From a checkpoint of a small transformer trained on Wikipedia: vocabulary 14608, RMSNorm before each block.
Each number is 128 + 24 x the weight over its row's rms, rounded and kept within 0 to 255. Layers, rows and columns count from 0. Numbers have three digits each. The size before them is the row's rms in percent of the matrix's.

# layer 12 attention output (transposed), 96x96, rms 0.135, rows 40-63, columns 0-95
112:102136118119113118127171115147069136149120110138134166119153156114127131157169126098141139087099126156112098168137109140109110136145120168137106087092163099116106106156115097108128117086124113073157131131150108119160129163125089134128123082095097149132144110121126114130073103135113125169
107:150145162122114167119125123110129144143119170131123108116114142157117105145113112142118089128126133126152098160130113094123081148144147123146117155143144153179198087140176102130081119126101131109150124062160097145123099160110131131115124113134118120120143127113153095139101148145128110060
112:114112106136091102155098136160127126150122116072127100167140111105151096120161128071108133137174106108158134121159143134139148096073112126127182110139113147101104135138102123166109165095112073128115168114126147133100146125123108166124119086120144112162156113113131118117101111141152122128
118:148144088154107124098099123143112136164137129135121130123143138050119148152114114084144148122166118161132153108132146141134142080136107154121148075139117096091123118141110115107139139117115154138158146170091106136117121113146131090062112141089145113145127065138133129119085110142117106123
111:121181089137092141113129123142099112127127112130073151159117163101119118174148158102154107121149140103183159134136133100148114179158130153142130115119086125086094142138103113112107128123128171137063125128174126151131098141132140118089118117134112168102133145138102141112143105155118139133
108:113120148123139133151148157165130136078121127182116096102103128126096117176157149113116165144126113127116103151150139145186110110142138133133080079090133077158145114141113137104114094146136089107110178114147122096141151185140139124124164140155158126132117115110131120134138117116122089148
107:108117143160154099092142142147120096136156144082134170091096111157112149170145130094183079133144145128157124107109120112136123099153113141131123147133101084122142123121088128106144121114112115176128134085137129127140101156135199090114119122136119118154148136105115072148145113140150119111
109:137102156104132151131093128076141136151146118138129131162150117117124121098136144148130133083114133157120131146116140138099134107114187161089172092139113139132128120107145123128139148114079152183156158129117148136115137130119095106091160173152145106150078138100123172078112154119120094156
103:164109134179115111097138069114141130108081167149120134149117124115122134111135127119094103163129098144137173156146136128132105126120181163111105136101130150154062126094172143130141133086085084126131127140105140116123144169111146105172129126097122130149145099141114123113132122139122093101
120:097147138163086118166153121141111184154132160122132108122122167177142176143120146112114137150154106138145143121137173137116099129157165124140116137097157121139123159103114118129136104150131141095100138102138124143107141150132122141177136106098164104139140137173148070149110079139168123158
109:130152134105130145096082144112106140110095133183120116165119139155127166117106115176147120109115160165097140157123074087121158135167165136128119103123122106155109155090115141113105136154124143083140178140135125123135152144126094118123157173119151112147147130116161113160138100082119103135
114:108121112166152152128116091145134137133130119096132087132132111103164116155103131118122126125117107149157064145123103131162130137159125099154122138099117162143135070106156138142140167132185087096107108142155079128163117113133115131091095130107093158139153115146146123156102146084102153133
114:135115138157117108149101089145150136134131141178151098117105101117149127148127136163102135127135162030116160124128163111130080119121133118098133116135162137117161117152106174072121114125121119156117155107128137091117128133083158124121139101100174153137150136133174096123128119124126141130
113:152111110162117117099158129127142106117111095124143136150114155111113094123130156165154117101107113110081131125141131135130138103127118146110134094093107124129142105105150112122129114174140138191112136112136105141141085128107143122097107131179153124126061119106121151097106106188147121056
104:143162124049099148114131082123121177147139117131125138127143148126103091132133112137079131123124118108101169142142092105102110174119177142116143155138173105123137137133167101103110128140112169178153171095109130118128125131151167125110111121146135157138130148153136138136102144171123120108
104:146101137144087168138128084119152133118131148140150154087145094120146150122134125139174129134097139110108125090135163133137125133144147150107136097129122113108171119139113092151059105123146106207115120137165149127103122123124142141103108155135114137150066125103107101143096178128113133138
118:171131134166132152123117111145087114132116118147146131123101146112163134101140114144129112151144150149134152121100110066112147112105101128084096107110175133143114137110112160073099145091088083154070123114128154120097171147102139113100113133162127110126138128142122124072138150116140120155
087:105134148094093141158141086123143155149113134172105149144115129136107161132087126074147139126115137126160152126105097162112170180131121136109135176139144140101130120123156133145122132148137151170119112127139168135131153073155134120154118160123156158121121090124103061163101143127127157142
106:125094123125148124128146133139124142130136122160132156142119099160151120116143118153101132112161089112074177129122161161122148157100154164130114090158116125159139170118121170185100129148145100186149105145144105118125151130147117155180103140137115120164115150125140105101110184135107106134
105:140111092126151127125097159110126117131097106121125147164138126101095086141171123174068102121096106168110120158124133114146117171139110135157122140144156086160134147170110152120077089100118138180161135096166121098118124136127095125158129110130125148155165119137150114150157125117117117121
102:154147148162157155097155141126114152143130189164090147094132145138135094148134124125122139132135107158080121173082122160142103098125104144137122111141098095124113135137109130114094083159091135101105096177109132115120148152134094144106105147123181131118158133089118114133138137117080138124
109:118129080108139127146107149104126119132132151163097125117135135116116165109153153115113107135134124146148097115150140135148132148129104131088145127135097141108082164136148135189140129120133122149140148150080139120116108116149202145082159178177158146117114112129145165148169110084125118165
115:134151146118125098152163110140131132123151135185105152139118097155103126167137120117118094121141180123144168135140115147104135119142141100131141133172119152114133129103151136128124075132104175211112137139146136092101147127152118118155152165121104118084116136126136120069087107116142103124
115:154157148126127114120132108141110095159135109126114147105120116112117135090126106095116137130157112132106109158130082115151184116118159196126143127154162096101109149119115106127100101122120150166098138161118156110127187118153140139104118120213149123086134145119117093106137116101124129123
# layer 12 attention value, 96x96, rms 0.0662, rows 41-63, columns 0-95
102:103110108128169181106135121133117105106157120089149132155085135177112151118137125158116105097145131144121157184163094152101126104096148170146138139138142105130104164147141156150126133162117144134128101105117107096139155143117133144098083139104129171101097124135162143149146149137182118106
114:132152089134134133130134150123153110126136139132127134122136145104089149151147138115139134125123141107130127118148165139133131130093132139127086095121101143070080089081128138148120158105145164127119186148121149124092120160144127093121125141187089143197123090120108167141086137165146106126
110:146144158088124137125113085139138130080173139119086142091144127112119139146176134121133113104100121144134120102107137091112113138142123149103074097120104115099135073132180129089124120087118107121089151155085118147148091126140152133132094124115124112172144133108118110165124108157151094145
110:122143130135154143089137112169118137085121102121111151168107162107130124146150136133114146123126155117127113120162120077170112152113117107125058171126113148115115153100124107109127122119109182117098104118127129143144104113155136168129110084122119149147103131167103102101204106123129160133
108:134096144163110151163125129144145202104115068150140137132099093104132155165084147134111123151139127128124114154151133122179139141138141162118162081110126085166119105123152144132119085127099140122115132098125085100141157163118132121106184109093134127126113102133107133097118138134115117126
105:125114130157135110094143120157117107132145085118125173126124118164092127131141155130173161169116141134115102110150104133112112108169164154138114129115076107125151156110137169117127112150148128132090111088115161129167144152142165118132095138128111118123156092112117067115152161154164164090
115:107126166104089117126105120150141105105124165160135116115179141110161145146140133173131118069122142143127139132139138124091125129123104132097096129146118092169122137143130096166128149113122096134139176161106155128139130116088113099131131080136113138124162094093094179122137129086136077101
100:141140107107142119130134124121152131104082134186091118133164139120092132128126083131151139099110111134146174154133118119109131125139152168116157095147129169113099123133182167131119107116158090136140080121137108190121152138128123104078102094132113109145096080114122158104112106120141140111
116:144126122174147109163134128106121150104127109098110158149142199136126148141098141143127149123130107082153132131124116125123123125149176109145147102088144148089109165068131151117118116152171145125130102125102113139113150154146123118144142130084148109128092082129163152163127166104164097155
109:120123166112092108151140127095127132095088089146119144119160084149177120124120086139088097112132136133138138124148114091127120141117121138127166103153163112128097194109159144126113075139126135119104194143101119135155137143099121147123125132099115125110154150111127122138174135087100089137
109:115140107122135174097142124109111144133122161130134082108061102118148119115116128095071127152110142155105124131078134122146126082136182143130090139128114135112071134135164109104125105147164131148141195129142133104112119142133123163115118133099144116140110167176152153136121119127145154129
117:142134142152125094138135098104137140156128110121148136120138112134096144176098162140103104093132127099135142143153157129149104148132134161129088094140204158116168107111106158117122125140147128131105146094141118096114109116089145072128090124117098163119104117178141113094119120183146125153
113:143124138123130139098152142103146123086126108140151119160121150080100109117153139117140088115139115143128148117142110144115130133155116113127113158104140115166171117129160068131142118167108102132070150104131131118161085132092139125113132098162149140115095159070111144112124107192168137101
107:159111140084122150125113097123105139146128103119153165139118210134132147114098151136138110100125141155121130142179100124104126166109129147091131152140152118118161109131134154120140179132115142130190132137154110152128143117130109161136096115109108172113128170076159100141154106131135102098
115:123129141128097161128115136109099133122119141074146115129139127107146116092103141145155115146149117133117108154131164130121106146116129133106086150112126089122184125152050073126095116123121078133099091148147153106107117137105120106108088134104170117160112076118099112118114124149164116117
121:160139105153152120170132145139133081115117151141120142124164148123174120159118117142142113136104162130125160151130139111152128142127108127134149120113169143151105101143138141069117122114147088128106144109149122133103134131068133138140060134186151091132135067149088125107167151115117121102
090:111132144090128149148141132141073159177092114114090143100133149148127122088123174105118139107118104127136130151153108157146133136116109112153121185124140125092149172123091138103108133110169093134151117136085141154082119129158105114136112120128156159109145115172136105184142110142123127161
108:164113134137124113174113185103120121137099134158129137133132111102151129071137102162130118173149074157134154134137155112122127148126135115153112119111125127129143112147104126145104166133154120129143138130146111140115152112169102086144140068117140117146157105098150132105078150175093084091
105:101111101160104119135113126153121119101152108179149176091134098125122122161129110143112121145136161148124144136144146120115125138084141162108138097113113144132126139100184131149119138121131142131143116134127122142151124114158104113070162101161139137078151197135167062118151134148150096127
104:163135188146163107128149158137128126080142126106112120113118114136150111142136112156125095093119121150116140166124096121177130128147092119149165091150110094146123124154149122114127134087133120128123102109165150141130153148214113116103138119088097095127124127147081108137110148162116113157
108:095130150104122128141097108110140121098123096155118108095115116126135171091110118129098165131123156138139053131124132127129123139106066092084135114134136154151133104139124145152136100118124111131161121143119162127125110123192136138117171106152092088143105106142147123134202097130121126131
127:103139133111168110146084165172136144142137124134107166162134099162171148150140140162147122105108134128140142127173109117146131144184126080135107138157134136097135113119100138133128128159126132132108086130105095137098143159104121126131112103120087162069157103132129119127107064143144102156
115:124153150130157120149104163126096107130105132095150107155135168129152149152095138135155134136129118137130096125132136112190145145156106132151142107166139091113148107154185109083136109128097158128134125166156144167096140132181113099126099099188150144146149126113094103154135140139148104117
# layer 12 attention query, 96x96, rms 0.0806, rows 64-74, columns 0-95
051:086127113163149149116165124154185165148119090074094161156127153115169132143110123116130095106150108094122132125116154170141127119128159138119132110134166178095152140131124118139117158155102178131136146128101135126125147125150123154156087103122112129132168165149100106119128145150158089144
069:115142118168156142133118129133138135127129098093171145139182136144161156176128086115116116091140106139132128135074154188130157144126102102127120074121124149107141148115153109157108146123141136132137142157104152109090131143148128102131113120152134138156107139146058089118130165128172132153
051:131099134105103151098120132141151150157104117130109132126101156132131100130125159114171118122154087126143142070174147130135098104181185132138128143128133142157094111163166120103121124089123115129116121146103100108109153145089132169129092125116107148104145109134151140179116178128100093102
077:118110130145163141098145145130155111154131118110139142129155134137140128163116066100145089096166096157129126125122157150161149135109126105134160079144130128118177160105161119141124132153133155122144161139096160112093136126134119143154107085148147155137109153126097127143098183150192097144
068:118087136129108146109137158167142122147116104128102145138130161120218121125158135128149138080142083132157103096144154167144110149135132192144121101111167121135134082139123090140122111137103134132116110148130109139118119132135116147147072098109097155133120134128149150164097150113101102122
080:109103132162151128103131129121142145133140112088133144135160150139152157155121091113133114104145125127143153147079130168150146168111082114137158080128155121152184143097125129145131114176135134107096148149134144110104132110139144174182116092131115149173113144123091128132131162151172099155
077:151166111108109086160094120128123123108124149176107098097132105111099111080148168121106153151135168100123106134157125111138118081132155115121117183124090122131077112130104147104119116097132099154134134094145140166146120131123126105099148157111095111100133105129160133112147086095087146132
077:116092141143112139100122145128147102134137110121109118119129163138170149143141108149138148105155053140161121110123144149137096150114124202180139113112156107147157133135139119142142103146112118124127116151118139116121138154104110154180129064137131160146124135128092135176108183108126095128
101:075066149154129123093130125160152139148109107119121145151121169145155122163129082118137108111138083096140129116095138146125120168136125159112138093102144104126162117107145150126149136157123124133096127159116109114124100130136115172154104089133126154174123166148116166148110149153125072164
064:115133141127135138106129142142092126141117161142133125161148135149139105108091138072117099127116203109167146139120093105115146134131116097081128084112090141139153145108136172105131158145119177091074131143118142114130136099114118088092130152162142135110161130135124127151094130174123106146
097:144167103106096110168113104128146142110135122148113118150137127121121101138133146170144130179098161122112149101135134088116156092112154091110105122122088116099106117124111153120128087086137122098110121113132124165112109116127136125095158156090113074147094108117173124073160093118099149113
# layer 12 attention key, 96x96, rms 0.0764, rows 64-73, columns 0-95
051:143128134135088138156134165157103118085116117158115130136127098114155100096116128117132144131120128084147139110108128114123158137134136141106125170141109126121118071146141139139136058150152095117139130152165144121146128051146144071107148131130163157186103135108129117130121172126112157115
065:133138126111138099082119131145152104142096171141099192168106108162095096114155086118122109155102134141111122146150114126136140116125153118120123187144117120147107153132115159116171121069132149187104158143108106150124134117113122122131131086119124141104157125087132118151161115127133090095
053:116140140123155144146149156168115164086141128153118126128103098165145133119136166095102182129108161076132110140100154138114147115094133140131116123120115140108159130160135120160131100163148108111136130120134103119106101102139108082110144134112143125192114112105139099068133146075173132142
071:132154092120122124095111112129130146167096146108113147135113139129083116116179132122115154156103116123133125154136099186120123123139109141115109162131163104159117177133132181094119128094090145182079122103113121152130143127097101130149134109118066126117135127112161136108169081141131150124
072:143153113144153130093133114145124128122140149151110177135122124091085168111086170137150150148110143075140124140104132098134130080123110127102126168165111137110119168171118137105124125122106130142131139142142124090127129146104091132133146183081082141126139129094140075080148118144115129158
073:120130110119165131130123131079136085132076130115129131146075128121079170127143119195123104150118128145137096128126084088125113121127145130138121189139127126103100126104111145111116119095115144175144144126128140079145147175100114151083113124098138118089116143149125127147129094128099150105
077:145145161137130127156144124184124161100160128129117138135173134143126075124096180102120152112122128095068122149109170128105150114096104118122141128140113123122158138143146109133114122166143106113125109142168142129085113091153124105136129187126119141190145107096126103099120169133141112106
075:139113106113162108107120148122160144139129168115109167143113125100077171095130139131164087131111165101141113125111120135126132136160098129124138167150132143119087140117134129123108127096118160182160150136128120078102145107123115144122116166091094145080136159127159091120155084161132116169
079:151166079125157143120131140107115101134133088121146138139118116082110205134126106166118106103126175117137126142126118148129094117128114088117150144140169133125108134105115155133106135104140191180173159121125133115145183128097158138129134122132145153107106119132134105132130115125098140185
089:133141138116096135137104129117123085094109077117165090145113133169135145165113112153094102108131128139089131129096123170119126169145160113115122139115136147117159113134116124130139166146156099097143144099146111189155114133172136130141163062132187110143117149133135153103116143107118150106